python train.py --num_hidden_layers=17 --hidden_size=256 --num_attention_heads=8 --num_key_value_heads=8 --head_dim=32 --intermediate_size=1024 --vocab_size=2048 --hidden_act="squared_relu" --norm="rmsnorm" --norm_place="pre" --norm_eps=1e-05 --positions="rope" --rope_theta=10000.0 --rope_fraction=0.5 --qk_norm=true --attn_scale=0.182 --bias="none" --tie_word_embeddings=false --parallel_block=false --extras=["some layers without positions", "local attention windows", "shifted keys", "attention sinks", "normalized values", "capped logits"] --init="uniform" --init_std_qkv=0.0386 --init_std_o=0.0 --init_std_up=0.0386 --init_std_down=0.0 --optimizer="muon_variant" --learning_rate=0.00986 --lr_mult_o=1.49 --lr_mult_down=0.7 --beta1=0.93 --lr_head=0.00639 --max_grad_norm=2.0 --warmup_steps=38 --schedule="wsd" --decay_fraction=0.781 --decay_shape="pow" --final_lr_fraction=0.05 --batch_tokens=[16384, 32768, 49152] --max_seq_len=2048 --doc_mask=true --train_tokens=475900000 --max_steps=14781 --dataset="wikipedia_en"
Each number is 128 + 32 x the weight over its row's rms, rounded and kept within 0 to 255. Layers, rows and columns count from 0. Numbers have three digits each. The size before them is the row's rms in percent of the matrix's.

# v: layer 10 attention value, 256x256, rms 0.337, rows 239-255, columns 128-191
# o: layer 10 attention output (transposed), 256x256, rms 0.467, rows 239-255, columns 128-191
# up: layer 10 MLP up, 1024x256, rms 0.274, rows 0-82, columns 128-191
# down: layer 10 MLP down (transposed), 1024x256, rms 0.0977, rows 0-82, columns 128-191
v239 100:061132136143082103149091061142132139122117108132134119120116131100143161081104063157160132154124155100110164152071090179167091133137138108174103150114134153097137140132132135090123110095127148
o239 088:129135111116105131173156188203090096144169092116174114118146115147139099158190172123207136129135145193114127103178097079062010172094153140046130098098108151110066115121041099137124111122123139
v240 101:133062143160117124095107092080135093146111144179118128174092097143164103134097104108095134151207109106139154122146152113146079140150166125134150113164054159124125125142138076150130168166107144
o240 090:150192081104138094102121160130110165171100070172172086128157108068113075131115155168148142150131151097166101083159143126109133117092091094123159114165136103111138109108134182140090120069118161
v241 095:188126164152065085046144157139106124118146083155130131134155097147168105163092100082097139148152167167141119150091100142131119151104076132110081092123118099143136110126090099106127165126117165
o241 086:094112141126145128123101090125139164089197123112175073095095113135117135149134168098113157162123174132085178094094092103159137122082158141141093186087100121118135130134138103126129091101172127
v242 097:125118077106112105129149103150117116146172218137173111070072103147141168158222128149049050100096097112102118128129125075060125143132150200178135098093147145167078121121136077158098130162156135
o242 084:116199141152201150165143084149122145145132090126100177155147161146153034144093113088144107114144165174160152099119154121140077102120139030094139166133133139178142119169138143110099183137133151
v243 103:129141076127126113148138129129145171141150105113114131127157096087126128125127174145148158103194151123179118117091112137140104152156102176130124160100083097132147090104078117144085147156132131
o243 094:078110174138119116095132085104125173090092135213096120096125078168105132078101116126144063145085136092096157105178091129110145093131130131164131074134125076126081125144112090141173142026085120
v244 098:138117171101118081136122117133114122098180166117128154090105154100113125155125118104176123089075089123111111112114196193136097128193099126094121110072140101146072112152132112134092167085092156
o244 087:089101170145117173080081099134177184136111041157126167148187129121144177135102148103149117125147154146084136097093093118140158168114065133142095095138080142144115151109113134110168107141116158
v245 101:130115139153163113143111167123143057128146109050111145178108138129100124076101164105125086126095197124088107093169150114079185171126146102148191136115151114109145136092121127162141140136196155
o245 093:133156079116121128168143096095115198177191073188050115158122100081143170166212090136118165122100088113170154126126065060127110127082123172131154123196124168161134117117104184158139121083124078
v246 101:124127206157119184129123127114125073093178157181143087105163124149122158140113156120098099101126111118149181103154074127170134174173127180055127121158136126095122141105091084135124124143111106
o246 079:143153084053112092139192120167082190174149158146157043161090133144132121124115108097165123101117152130098128152104085154079145110072097103170153120128146101159131131112121184118163125140138169
v247 099:105178183157144104158134110106131108127105055123147119110141130125123116093080140177084081090117165145140191141118115122130101105088100168091128063077110150161138169141104102123089116134163200
o247 091:125162109127123145137172113155116102070177129092108151101174156109119146185143155136174166113112097173160099140096072106146128109105140137130170143135155131093072139144116097120158137152113146
v248 099:111136154150137166075101126119110188097136163149163114135137133110127163078150162102198142123164145111130143136153106112107148103114141151166080120102170133110104123168188064205116171152147158
o248 094:119116171129081056160101131153134042111111095151141134147222159127153123141115121171086121181166125138138150065158160134205148129142121136118172128198140075178142084155094173130163181060168096
v249 104:098137098079146157159158157106085089204132115153098198183127150164133111165115062094124161186141087151166144154165116137089101177124100138089080112135121138170097127149107164137155123156124081
o249 093:192168167151110112120125118148173116161083148102122085086112080123062173050163161153078099079162137080120152131098140168154112183100146186150141132122132158065128090132138116087165102097083155
v250 096:133076098114149151124131110156126132135156141100160079157112142085144153100131077116059107160132174156164085151158117105138120177147102087098147169174131137108119113098152128090125119137082093
o250 086:144139119096112082121101174118121110214183117166111179150162115130118121144089135154091166122043071074136117094081111186097107127111158117159095134083142085175127126150158126138125122086144120
v251 100:148133163130123133137127174138126107094079136106085148141133123144087110128165117153104109155098141172085175111121093132169132103136162064138131082067133159124089052155083150091119060124124087
o251 092:155095065110125111123155140052183115210121099188211130100131122154123091149133099144120175148167151150196156132167155106094066170136099112125143136167114161124092151136129124116156146092134146
v252 105:092152109143079118090102137122070088135159169126085103141126152144166157120130140084117126179134120146076110155120192120151197092157077132096140148082080196094110154158127152133095121168142131
o252 093:125134151181093146144085092162095153134138178095109098124136095123178082130114093121161150101109144111074125167151163095109123177087139102116101114205173099153154086122127098180119155118110140
v253 104:157140191136137107156182126138081119150166120142168150138205133161151192163134101160131134138107114117162122107075157133162112100186100162063124108101115132175145141136100187161105173155121188
o253 092:162143145069163118111154162204204155081124160158171092173074154168133064143118144174157085160159150094131203140145122131137091124126163138167093112155138145114159121144151131137138125107096095
v254 092:106123114131107079176062095182086175133154138122096095104138087130152102119155135079192105144110101141114110134098131175165135206097111200153087118171133107124071196161175149176103163102111095
o254 085:131153181153119131159136144102074066147173108168137104159163123136075132187138117165101145113170206134141171122125175122141059121154154139085121178118105105191110180143123068103161080125138136
v255 098:108141175219078098135098146133124140137071131158161099131126128097136113096181097087178130093078133132106141139073149110054148095137171182138102146174164091118104154105087083127120112143117070
o255 086:111120133134166137072159117187166099120200150111122113134139168123101136175134115111120130122166124103148180101193077091190111169116113096106102153159075166077057200175156116185158170080058144
up0 104:128143112117110170124119153118149111100184093130140125108133066127133162106105189146144128094175117189106137150114147183116123170127097137097135174120129108176140127176157138140149089077136120
down0 102:154125146156118221150132149197116114085116103109106127091115133149089171144150130129116122217047177120109131162100157131149162151190162119124118069130132111108093119152094141146168126130143120
up1 093:066119125115123225099159120116108142113074094178107148150133146133125103084110172117181073157165151116119137062124088147194131118119127089133202115169125112119116112133144093077033115116110169
down1 101:109116129131120084133169111124149183158076213143109114129147157111182189087106146116133095134140093145091111121112144083136119154129206127140148133166074163174151081142120090161114132099123096
up2 107:151137056153159131158114099163089074145145065158092185137081111142073150102123174074166097115138143105171133121144127154166127124167135109087187154143139107147074173130110125131150151079101111
down2 107:119135140119182134128167147144109105140181164138122109120153166135128113088155073142147141104156161113154145115079108123118164111142204099089114151110137086107092113104208128094109135140137103
up3 098:153138121119109141133191096139140178115152153120141110092134134083071136116103154159133102169156157065137161164097122132157135143123126153124135134163142157094116092164166166129098105132084213
down3 094:144179057152126150085130124120126097071083138255159143161118111159163132137109155117144133118049055088083110098155133093164099216137162102152139118100146138091167126119114119077163162152122179
up4 103:120138138105144170206169056104105133132133058154164097148127119075101153100120134144162135180121140112147104131204109149105138046143101099144106088104125124121103134122174149077152124085142110
down4 101:165155215135104182099146151180155194124138064096158167136057106103136171064085086123130119128116112139101136147151138117086080137118158158102048162138113142172152148068094121095153144082156082
up5 103:111129104106099151124148132111148151175162101164150114115147140103105109126143183074145104129133134146083139124131151089166193181118151114129145115088105094085153172164135163103138109164088086
down5 103:111135197119120086120099154113132137154110113122115107107181112137168111201175162148150155154096085031126122091142153127126097133174131123125104161199123143128137114151153182127101099135158152
up6 099:076117110146133144140110155100199151101120100133139156103109117130095107170117105116140120134117102110160166117129106145131099173108072117132150121179141129109135171101166134140140171104060156
down6 106:182137182165137150136120101130147209111131096115118109136136117143114192074111090139111126069141118146177136141149120103117130158117151138133079173093113108149118187147095092140131135082138137
up7 093:139111110128112178110111173085159122193117170080093158116125109159069180117103136125094104127124142143138107111146137094113149206132152073177130127084172116087183171127114086149090109173132111
down7 096:125118170136092089104121116134129111181178175154177093170124182033149201110116154122140120093150097177090154103157131133133071116086125155105111095081150096129193128125238144096155087139139116
up8 105:147109100160148135185171111137122185130076147089114074167117116130157121078150193129186160221166174070153139120199121126101135102115146169112111141153113144152109142125035070132131091171187161
down8 107:166133106144119155104116160096114151124115185134158119152114109134202060098165074143099170125103106076142100118136121132095137129141124146134106134147138142133136128132100160117107157056116129
up9 096:097123186120130085168128170056185161155165142133077160157090147094084121150112131162181124136094117147155187115122071115190152071090158093138159105160076098129107089068140141114139097087147159
down9 101:123189081134099166082118093087164146099116150134186092143111102080150125124091150093116097128100154079181149158130114115137161153221114078139097120102158099067110140181151154178176129157122124
up10 102:113116141190179109097099133127095135137096114152085149096089139120104190079121127170110105137092152101139090080124138095098168128128100125127155174128102127135131151147095172129180143100111119
down10 102:142079152052129094173110177110119111111096119147109131174119125179149139133133190137109119156109125155118088079149136170157148142110089190121196175088111123125098130095118204196131124161122085
up11 104:144065145121103170141183140068157154091110103182158162123129158145115117118140092092139107183177183071098139120109098138123189131169060137138145138091156101180097190155101194110079097127115122
down11 096:113160118132116116172141145114116189156147113216090153181160152189122117100123098161139126154101135071128118125099060191116133143098151124133116172139152072140127149135086106132103116085124192
up12 110:113185142148107152130108141101113171049119135146166127108154128138161120131147144150192181156074143116096112106120189157080124182156139052122120107106086089106152144104097125067121124094138156
down12 101:165076126101062140094085196075106154138083149126111066172159128187153142100093164123118200155117148120116141180117118110106159123144155140096125143103110073122131187187127135115121122139117142
up13 083:166182164071162150143100128109139142159052137158175117183056111115103137189181168130150092147129075168124161087058116109140072141147088166170151171114161136162122105098179157113106119121146119
down13 088:134171220118120175168141121112125100174122054072148082147119148014183129119137112072116162109136176134103171156138142134133083133165166142119140103091134120197179143135137126099154126174139100
up14 094:191092124121156163151128204150168130107089080112120099093128107150154087135150111164080106197176139161131109115126144104163092090091161152120098111158061118138123095173159157084105111172077146
down14 099:121155128177149133084074091121077146174128107108123108091158093137098162095127142145150148062131169129123117075113112099184141141084091131127135111090146067079118117175076113134102104129146101
up15 100:087136120134153148092120158103070157115089087166136130133089146068091090104168141076175114129128206147125119179106154144106147092136145074089124152186132163085140153107180132135117119113155114
down15 102:178090121142171121124106066132138146153126128072131159128098102136146098104097171136126185112121099087145094186041073078094084120107114129088120171138100158094098124063164113187107159134102081
up16 094:108118106176135155074120135135136111091087033126110119097140085178119098131121182136114085095136126130132108113130215177135095121153127201100121119170188096052095095156164126093097114155133100
down16 094:123131091148121134164094096113127128154103114159113098120129137099139115131214079091141083144156165113094144154106101141088143115173103159190103164178147146079094100118093120135143101188141101
up17 101:123063114210095148092135102112088166168160149065164170140209106086109108158124150117166122141113154119120129113161147114094126146102152144152101109176119166096109159151083124118167136100165119
down17 106:090189138116107167118127078120144105080079166122057072173121116131106105145100106087113138131118139152120121090151075107111163111160123129148069127176088129107147122133113130197109084017123120
up18 098:109099124118102202155119144123163122108050124165134125119113173161148119120165180090129150081070119137150074155103148173160142156189113139143118140148083154180121113169049117100127091155112080
down18 100:144117137138088103171143153118127055115102101181137119079141091139075124101129121120160130144103139075193128145130167115070151103155199120086154163107136120112131138094144133148134115159136134
up19 103:109142148115127147124143171190157156124128154105108116199173140141122091132071104182107074158128149036107151112140111140129148150113174081130120090145164088140177109126115172127188095157150164
down19 101:113140068130045097134105202149130117163109139156087084172112083082124113122112121129092155120150163104125132110125104130093136112182105115216095059128121094100166163116118138061165140141189138
up20 108:127122127108163126129080130077110157125142100108101170080164140123121170166134135111124108083087105172073127134091141114076150102170129140109116152138117081206134107135079087153136111103034157
down20 107:185103083164111127126130113097156175147140121176107153116113094077100175068185174120161080183107105120140123117108112111094089166149093137105161108130117127116202092094095174161119169126059151
up21 108:167100095155138133118134040131116193158099158155152123113148146146096108118162121079097093160104172072155092121147152091148141140088176110180110112160149105164164086152146168202138132140126145
down21 101:113115114104108120133089116129123162153110109191119157016117125084131208173113130147157135126108189178090148180111079129158115166146132181172115167164111166166152156127136128097177082192123153
up22 113:140131132143123130187087123159111114186081023182187152183070139123136123122129080136212134126158107165093120123089071103086130144113115169119132132117129098166141156101131139125151037076167110
down22 108:153092107137098157096126141113126150098151180149174099121132077110106102099174147159156134114150116085124182144168112146189095163137126084162131161118128112095112121158082194142114101134100148
up23 112:133103142168134213143084124101161092111103051206093125112117196111114145144146132134124112145106126112073128125161150182130143101141096127125117185090127139123139133136160140103114156161135146
down23 103:102112069116113130114140119135139126106060133142140167112057072118145162166023120097122154157131086145163155141172137153119170122137155123104147181100141106166138127083089116126104180118096132
up24 095:170120046119110151146107076123049111155128104176095112071120080181152178142160071125106179129136147141097083160114177161115163126150133119134102163121102133092118161201091097144092095128143126
down24 095:149130153101063181162130109133138086082101162066137105127119167099108126076140142103113139177145159107096149107130095137173192110105109172092165121078125064109093171137145066173097118148175090
up25 102:122180163101136176130146158132121119030081161156141182135137131131125089078103115128094163126121078146079092091110091156136132059156150141128125155141085061135144167155138176105101118134099166
down25 100:133165148110155065116103122097148161105128112195170132139073149147122156097176106177139068133125103108115147136083209134144137113140133075139169152134144157083125105106105098123134168148155119
up26 110:129141168167153135101187069072136131112112127173129101143126131200101046070171112155156086150175122101157181122138136138104185163163155153160144122158139175194127122154142123117144138099157156
down26 107:185185128062116119081186124108123191185093107130088177108135102203201149104170119166133125137154140127127113169162122159127153157210098183216165183087099144107125139164205118087125099093122150
up27 102:132133097100119178117167096169168104123161121137173165095132098116141153158229196141077063155065113119131121086128142161167158096079112110136088151127109182141118103171128118127170155110142088
down27 099:177135165174159123144134097130113117118060154171157108190107183097128082136112155122126130133172144112106148157182148095118102131209173126144185143138090141167129122132179118107133084163158103
up28 100:169180152153193079066143127105163155064129137108138140089172075089119137053113068126146057116089138136132159135046129031114063110125146158113134160061198177078114184156144119089099100149105143
down28 102:152142126151098097096144105168186109074118146070110153113190181126103105184142159126092108097119100146132090107113089139195116124123090097169136116058150110145120128126119122172121137147043176
up29 102:169047094139169095171113127156114163114131177156162135137121120118113174108142160122173067138135161173125144125098116060145123107205149124131195140087155115133127096142158140182146130099118099
down29 100:073106144111135109116083092127109098150162128139133185180111095161096104177139150183118101137130147116118148129154091132175125092095122111196143184143156142135107103125127077146140092149124107
up30 102:134154079184085139029119138161135137143154101117129136118171127120144140105202152084192134109111089139100137047106138162124113115088119177131155088174144137163137162145146085128163097177118159
down30 104:081140106140090135112120171120091095074111092132181193153089127064131124094115136039170099130128074179156117169163166160106160133102110106156147107114179125139074160094115118083148157188116129
up31 094:114166131131134177111121162110107168157125132118115138170135147145152132074158110122162170087080104118163116091092117138112114167192145069083167163054057155122136182109094146079127099125137112
down31 098:132105079156099129164155170161126143156114133120103135054145096157158170163135135089100098098067164117162100140145109046084096113096198177165133098165099138112122098137167121131127105099110159
up32 096:139104117172165116102123057152047066123121177113136126124171142083088076126123161123118120169119117117142111164102158162089134118117098136131110148156111107044170102109135127145161123114128157
down32 096:149091044067123091112121120137125105110172127126159143178118108091156098137114139159151116116129130117124133097101110087168098111161125161151107198141148149147138162147106108228131090148088113
up33 095:091059149094078121144176080165130152142160133197132123090177130125068152141127103131172038101111140167108087099175142062194135155150145079193163113131169126127183142161170075133081113096121136
down33 097:090068118108113088129163119090143167177148125085128092103133100144121146136120066184124135100137136070093091146120129103109151087097127084129126093132108178170203168148133129162064141134116095
up34 102:192086108158171195127143118085109125125096162118118152145111098125131104120140188115150149169084170124164116120072129149151117141163213099110094132066168132137099116159146149139147146127179139
down34 099:110202110090158140117154141178131112105160121132141102148130147133117160159172053093170078124107123167147082141183085116172119163116156114106127085154120117104102131149166087121159144109127120
up35 100:151109076126117125159142095168139150098148137087139091058166090194167125118137176127162141149168078148065117137108094071156127119126138107112178171150128107103081142099135066191093089186106104
down35 097:159109085156130136130123142114121134113155107123084131104119182134130150137155100164141156112126089118084136128140131189121096108110148105159141147143128090127120164112119128104139174104151164
up36 101:106098094092148122085146068175106144129121150179136156099137129104154059130200124124119085131157118131158134074097169056158091162192110174096101110135131138105127106109135149132156158078087078
down36 104:078152153087138153086091127089156174139170140199113107143114051079132155107151163106082124143185230191157147096173174082112082098157092112116098096175108109119157131185121114074073130088138093
up37 102:083059159128106131118172120084148090144156197109151117184132141139106085114136058148093133152205203063146127099160185117142136121181133178155153097151157123129126061103113209102093063100134145
down37 100:094117100136160151103055094101116124096152153092143168150122066100150176118085181117183108164184098133117175142148131116114117113126176091130132218155150121142098171152080138112063133069154134
up38 107:127057166127095108112206131123099131123157162137114094174153103153191096132176066135158184087088150133139107147142147088142160160106133095164119114185142226151109110170135122182137128096129119
down38 109:147127121124123109097114130175163110099141132136126136130110152127168165106142125107120153120100105087131140100137114153228107172106150073061102116148115197128197135124176158118090115159156126
up39 097:133117105144141081128187111165108127132086162137114100175087060101094109111103108162140104129152119146186086118138164152124148171148092157116093100121107163112105160116131089191159131069115152
down39 098:135141079091085102109115074142063133076102068101144178142074099116143118104157124092104088094140147089211129146162178154132089089136118096143101083173208128161135154185070132129113153156131169
up40 092:127184100144094134103126122154133186068130094181183066112063092130069090169064112067102100126137113142141037113119110090090176069211164149114154145100150099061157107063167123104129110080114144
down40 095:113108137140094148106098181177056074200148111124137086104113090126094172112128129165075088121171109095073126153094113097144174144098093137126169057073178152070107119116096130154162146119182169
up41 097:155119076072114178106148162130116152145170124148110137123121108135124091150134127160170145175171136118209077125161137130213091110144151149052100155171087095138110103118127141128065149202091129
down41 094:125132109063116115157149100167179181156178115169099079087152085144127123096188162123126112139159077127116137065142143073137172125146136121176149184099149142120138105091154128158110190115128093
up42 095:101161131124075078182134094110150129161083105150124079122070126139134137081089116139097127124150083083152139157197121132145139215149151110133113131164148105155141093164116198182103111151112068
down42 099:149088129159155182146134184158137083102122169163117099065179149122160137129109150120126099145121192178115107189139125067143137111144113154100133083204186114127141126099148089107080086184162087
up43 098:140129150114167073120162149113077070182116147177141173130091157110124150154166094165150092133086145173130096150146104072153144072104121098108139127127142143086124090156078127134191150142115086
down43 100:142102148191121154092094166198127113108096123179122140071159146102115112197133137085148108070121141160125117129097104125142110175137143136126107162169123117127132113125118142107112133101134129
up44 090:102106113120099129121138143186160135122152157099114106173098096129137204105084113142124147171078129149132121125154122124153076118143074135105152141114140143161163157109128061124092068117100116
down44 094:081135114112177110151128137149127148159136091101136096080145069135097094094152159152201107156136142097080092150111083133143131146080113096131128162132106136081143121132158194036168110180200149
up45 084:144095105141118137119127083133118143156106142060102137169153135210177105128082175192166095169103087144168103063108162091144060117180115140153109153108128149146185124192146101157190144113133100
down45 085:082071111119090133134125192092174037145202071138104183087123130137115105148156133096107159129108089105225131107121114135100164157138092084096177089172122128101126155114135151135138122077154132
up46 106:143171151130149071141086122129123070111077122136154090153129131110075171152150119147159083168123048128128110125068196125109069143141152130121071129159142203115166082155088127074113148089145178
down46 103:129097140123180064100079140105117125111159163134139112169123118072156168112179100123111103152131113118114136120081114126145149154074076126115072153180118142122131065122146130082183194160102110
up47 095:194189143176147114172186146154186149136153174091200144206153102044096141092146109135119142130088122116172061099096129122106113092122052157120127152134157107132187188163114151100177102115132127
down47 103:131180134133129159175133149067154083154160173120053167123098059172106094148176140141158168102113170096134047159162155110114082100184073137170138081153141080099144113167146151165137192118135152
up48 103:089156160111143108096137080084119143102101132110123100117084164111105188070114094138147110171169114176180120091190180137112096168161150109103172150088145150139096089187078131099135112161149142
down48 100:077133127161175155120175149057088106124070132129173188151113058119113147111079097131144179138207116147111086145141138202082125111149097104101125107124160094147100087123124151086151100147117120
up49 101:179111149152148193101190082132102126126135151116061124114099165129138152162119117129117132136129108155105133099117107150145155111126153133170133142184131191134169070134135076104163132165082091
down49 099:091203072173113133087117110095181138104118089128163182148093118094110167075156125087093139137147117106162124133125157123145087092168123147131156166120143180157099159147138175159098074123104134
up50 099:128118141131115092143159120075181153160161162141146114149137120110128180153127112156112095132100133130178165121153186119172091122137110094127158128140117097148101145092140139040147088101197148
down50 098:133167095130100159188102090142104122169065110078102156048071122196191078182139137103166131174121077153123118141090151122138120136115112145101132129152105113118137130085107150153102134103181133
up51 105:130184101146177147153050100137156109079138174145168118151092128179112147173142118122121180135136096121114164166111140151118153156091073128082110112082145090075124102128162128187118078158081189
down51 098:136085102136151155169098146110134093090139122123099151135181081141090115121122100132071138118117097161139138157153143082185121130070117123114128121114138115104130071124146180119121115107077097
up52 101:141097167169134133128142125159115162152120159147085103084078121150116089135128088119124118105162135127164087128127196140157101130129173122152126108193107085153127055106144169094158136139142109
down52 099:140109190144083105143090103143138121135127163148082141102114140154175111157148062111196174193049163123114128094140084128120138159111079145169115125065078174069128137096159151122170106117187184
up53 100:162065118072072132132097125136138131172167155167153147165128131101078123106161147113094147152082108120081178119158113135157127121104153111148163102108094144111143083128088100151148125149106084
down53 095:127104115158125131141176132133089114184140121124128193082122140119179169109123185131153184179090113102151069168112120176179166123118072133101132134129109088103163084136131194160101098135171118
up54 092:172098119098173130139141151067155141116212181153165098105106085139161127154063146082122105130096093176141114181134149081141141157133131123148118188143117163068139140120098148102144202119171109
down54 101:087084114081150097149116141173154067172124143107154111098146172095162069117139141127175150115135130139097122109119164104151142128106088110129165056119126108180175138155124168091140118138129099
up55 096:088114123117119141123085109162092118129134157154128173108143180121081126154126130104082095147123159178171108128108129089170113113114183116165159097098157150166105182138099109122079125154137116
down55 094:106174164173158134090159163159134167169156122074134091116135111064136122099189089152109116096109134126104174221125128129088116119148106085147083106111135175080140099103082118106170162113129084
up56 099:154134144143130094161143107148113106134103158169131157131073114081150143071114068167074157100145147135134183156104207163151135090170073202139083164163151136057123125186152134150203153101152123
down56 098:074149163112121135126086079101126121169141136157129147094186133121117128143156098150146118087157118147194106097135128114157194112194128114163150118085202186133135139139142135168093114112092093
up57 099:142058116154095128143106141129140111118034101162123164140106120159124120115097104111207133100139171084105198140131147148106125131107161112106173161074149100167197208129123152176121123106162087
down57 100:139115119120216122123141120149126117115143106110126174105153219142119137078161132084098173069073095094176114194156121170150157137133104154127087203049129154097138116153125108123137142196164138
up58 100:126130127083112138179106142161145181147114114125075101123123205156174078080091156127207107168102123135099139156126141114181137127131145102119113112110094112129125073100148082104091167147161155
down58 101:155118109149182080135145176124098113122166085150120123143172126083111110046153134111112141072114126126091105102103075180157086191188189073135101166087160166102133093100133165133109183144130158
up59 096:109122099108160119165115153109123159126114105141125135130136145122054092097136136138145110131184083136130083053122130122141097121183171156101173137109063114141159183116128128126163101146055192
down59 096:117147139115173171094085110140172000171088111096073200173083090142126132126099115097091138119076123139151144162066172158132163134069105071119091117106090075125197149062127127112165151119159124
up60 111:148137062209137147086144119135142145085121154150134095163116123098186145075119142122112077151167035153076149097142169080122122124169098140166160119143107165125137109141105133190119096128074111
down60 100:090126123132181160153116150136169164108186119162161151130176139116161121159175141149156168159143102103133095057171112135204135142134113188139129154136083186160165069099237100118121104105098095
up61 099:098139123095103145118158172092159097113175159174135068103153139084140079139111110138187167153133129135123065085113119125091159158105133130114115139186162125147128149130171114104129174145125083
down61 102:193154060109121121116109105135167125159163193152072152132118177123142112089152178152158125117106150095115088129175064097158183167169144082120130118150075171203112171095126158147135137135166121
up62 083:109153168142091080124127061088162142103139189121118130117139069065095108127110135134176130094137165140156110198123133163079131113120212071186107153109100183088135176122091138140144143100166155
down62 092:140180107108129114132106122110066178102104148161129069148080117080103124083085161134157131125116149120100164118079106140132094112159123146145141090137137185157098152083184131103122174096107136
up63 111:156203116110148169156133133182077093203119079133117113075136143094088156113120116102128156136140124159153129103125056099112129105124109114131149096145124130067157175154126114143127077146160149
down63 103:189110098160072090129078134178152078119110138123100139071140166105184170087208128144140101076128101126135127138086156148126130116089074067154126100125193082115135174183121123118119110141159115
up64 096:141139133107129177074132093086172147151143082131119124056182135112150138059077122135114150132167139131148121119126154122116167114121103172149105068127143154164108140174180106135201139095122077
down64 101:108133117100117108127132166122155070129146142107112094143149119165122079147046135080125117112064103143121159075125128136146154072145166113123190105123137132151127122140156151123136138177146158
up65 084:136125114165141102141143116137129121113117141108146088142152101133125119103091132124143150160155167123153117130105138188173141123112097218134086192131127201111168130147171088150134150072128181
down65 093:078142153087150117126074125093111093136175131135166067101125090078130172127172106136172073115120111120119178110105114122129152151177181124086153071128117117121067115146113126066088070148105127
up66 096:122111056188124113109102125140084124159158126156142165113132070141164166138102155149122171098167174108107164070151102087185156137149133139114189113170085140117174136101051156187142094138145117
down66 098:105130151098071060143179140135095149112142109130144132183066129125093061170095121082124113121124114171140135158152148148128067169128086146077149117136146109069109094102137096130075169119128136
up67 103:130114141164132133127113074092121158147099145175158139118191132150118170073084154153090127120099137126071147089066125159138161172151205114140113161148147120099192136144150087074118092098106173
down67 108:120132126184153164084105056106108174176143165105134141097167122169129164134153085153105105094139119100137134121099183139158156148091130144064116145121102112100117161127097128088126133146173152
up68 095:147099142114089084095126127097137080112122090192124103147116148146100212143056139065096127137130129105144132101143166126103133118120124129100184109107121090142100110127115143084115152063112147
down68 098:080140099095086121164107159109098139106069126133097096083088170129133115155132117071160144075126192107153149176106127114096129153187123154102157172139084203066133150070135068137133077118128143
up69 095:107147162087157121116175114115106134190086105130127106123104140147132152218156072133120156145100130143124128146109080097111110129153151117153165126118191125197132141114140197119147113119151134
down69 095:118079094133120184186097134149068153139134081069143166143150082123156148092171130142088131100127127085096171147179131166119117124094068137118139072113216149122089108108110143120084156094131153
up70 102:108122156072126113127090102091169156120139169140144068131132194044158124109100169051229184167164117136104102092137136180130178156122123075064193130135100156144095096141113113123117143207122086
down70 100:149144094082110122135074103143108111110175118165120169105135081174128110185142117114122099140156192125094106079214079089122178120131111126119133112132065181155135109136082144153100138037143139
up71 098:113123074111128117136125077117170123157188094167183131133165150143124105124082128156182124113135116172162095156147116141137100103148114147099162116186144194112097094094124177128087080099070169
down71 095:083124061188116103153176133097115083145107155206155125106126091178117157106174127126148115076141181111155087144187104186101108136116081087138107173138067151194076100076130158173124146088057116
up72 100:139139107149145148171094090176089129184142106130128123076160120113085138210152100111204157113146191104154088155132205083152154135152180207211117126183161117137164092092192108145123115121148123
down72 101:147162140151141114117108125165104193095147143132120140118195127131123058135232095140153132102153130116056137103116160168092144132143141134158155161134079079149103068131139168116127123166091106
up73 107:146141100082145161154147186175121108106128133104180157105107110090137115113133135139142095111139125122131140141160173185108130138165186115076098170122164079100017141102108146135146132153106139
down73 105:126129118107107175088099086151081126137136151111176122108101175105169091094128091197123091209107099095186132136162072136075134163137140134153113138124124124123119139095179151144099113091084163
up74 100:099125135106153128144147145122111169165134173115172111155131190110102191125021089149108112208050152115105165123168140091068190103143108143133193158111114127122063095110067191158136138109115112
down74 096:148161151122066140119131105128118110111089107099109088095164147149095204167137101121156126121145111065220110138107151170147134144168113147112167155120097128145085126109135147135109119132142129
up75 086:125140074213131121092104086128212161107163104153131141099142126081167085115102096119149134182134075170134123161092076152101122146101131111131087095068110086106106080154115122139107093088132110
down75 092:049124096092098099104093085153168085113100068147104141126119149083103158106141120085089132157104184141144135165129059129100137139069114150096125121129123138113190118164041124123065115113157154
up76 091:129130113155121143135171119136153161111141082209158194103118165122138119104151164145089122066125153126195118083134075129159117115114143149126127126143108160197138116124159178175113138095176108
down76 093:079158108116114075106116126145112068147062117174118158160180156158123150117102125145184131085172198063075121191098149095132111175109091116107149110127104095083110125147140168137146097097068136
up77 106:137133063101113158090155123129120138068105138136130104146111135109148154140215174125147134179109033077104171148117117083111137185152124063158151119158142114195092096171127068145093201170106107
down77 105:147148136166153145112150107135137163221114102109130130060074138154122113086118124109089144135082119157130113135135059090142164157126146098192176062166147137106151172101145114175105190119111128
up78 088:171141119093146102128137176095186126119134184118153129086199108151074154076124183154128147155153173056141104184099125095122136140058149153087125141068117130078094116141072149134162106091134114
down78 093:131111108110047094137140145117098171143192144107103088143118155117112143094048101177094150116097086108112167141117097088121146166157165140121146168104164120128202110096153119144182150140115095
up79 102:139123117152145098100143074169095148102158176124145107171157178072166100122099091116125156154205133079081116123118181106103104091168156101131144176136180184125204107156106140130158125120142132
down79 096:132164081162154160123095200122152111111146170132146098182127070178153172136104126111146109113188138110089117121132093111129140097148104117082135142136100138132214126127115134102166160131125112
up80 101:159088127079142089080121160144116137127130151168124078079131071134069156101122158181131170123078100101116171126179087104156138152053123159141146191139149113112187166202092102136107094110187127
down80 101:175169106117135145122083140117140148137101160164080098129164105123123139097100136224113126169134138122091146124112087097101064116140133070156142096133183111092172174120112107145168097158134142
up81 099:150105130116098091100086139123135165092093200113107046124077088067089137138139151172103130154124124116165201113145144167128148138163087091169140107147120128107091173145124131112132117035057117
down81 100:143089140097189109141130152142194071120109156050148113126069154108104129157151178157142127175102098092095112140111156098133120111156096117115116072175159043129068167104209050069110115115145117
up82 110:157116177146144105135143143124137189096115162153155118146103122081104156122150129141159100078163149146086137121095135071031129233143145081161189102090080163145152164135137117132078089121095086
down82 106:116122129163101157158095168155143062146142110128116069126129122091126121103075159131135124184099126156114121140094124148109156097158200120130087164142116125113136094131112151157134197121152091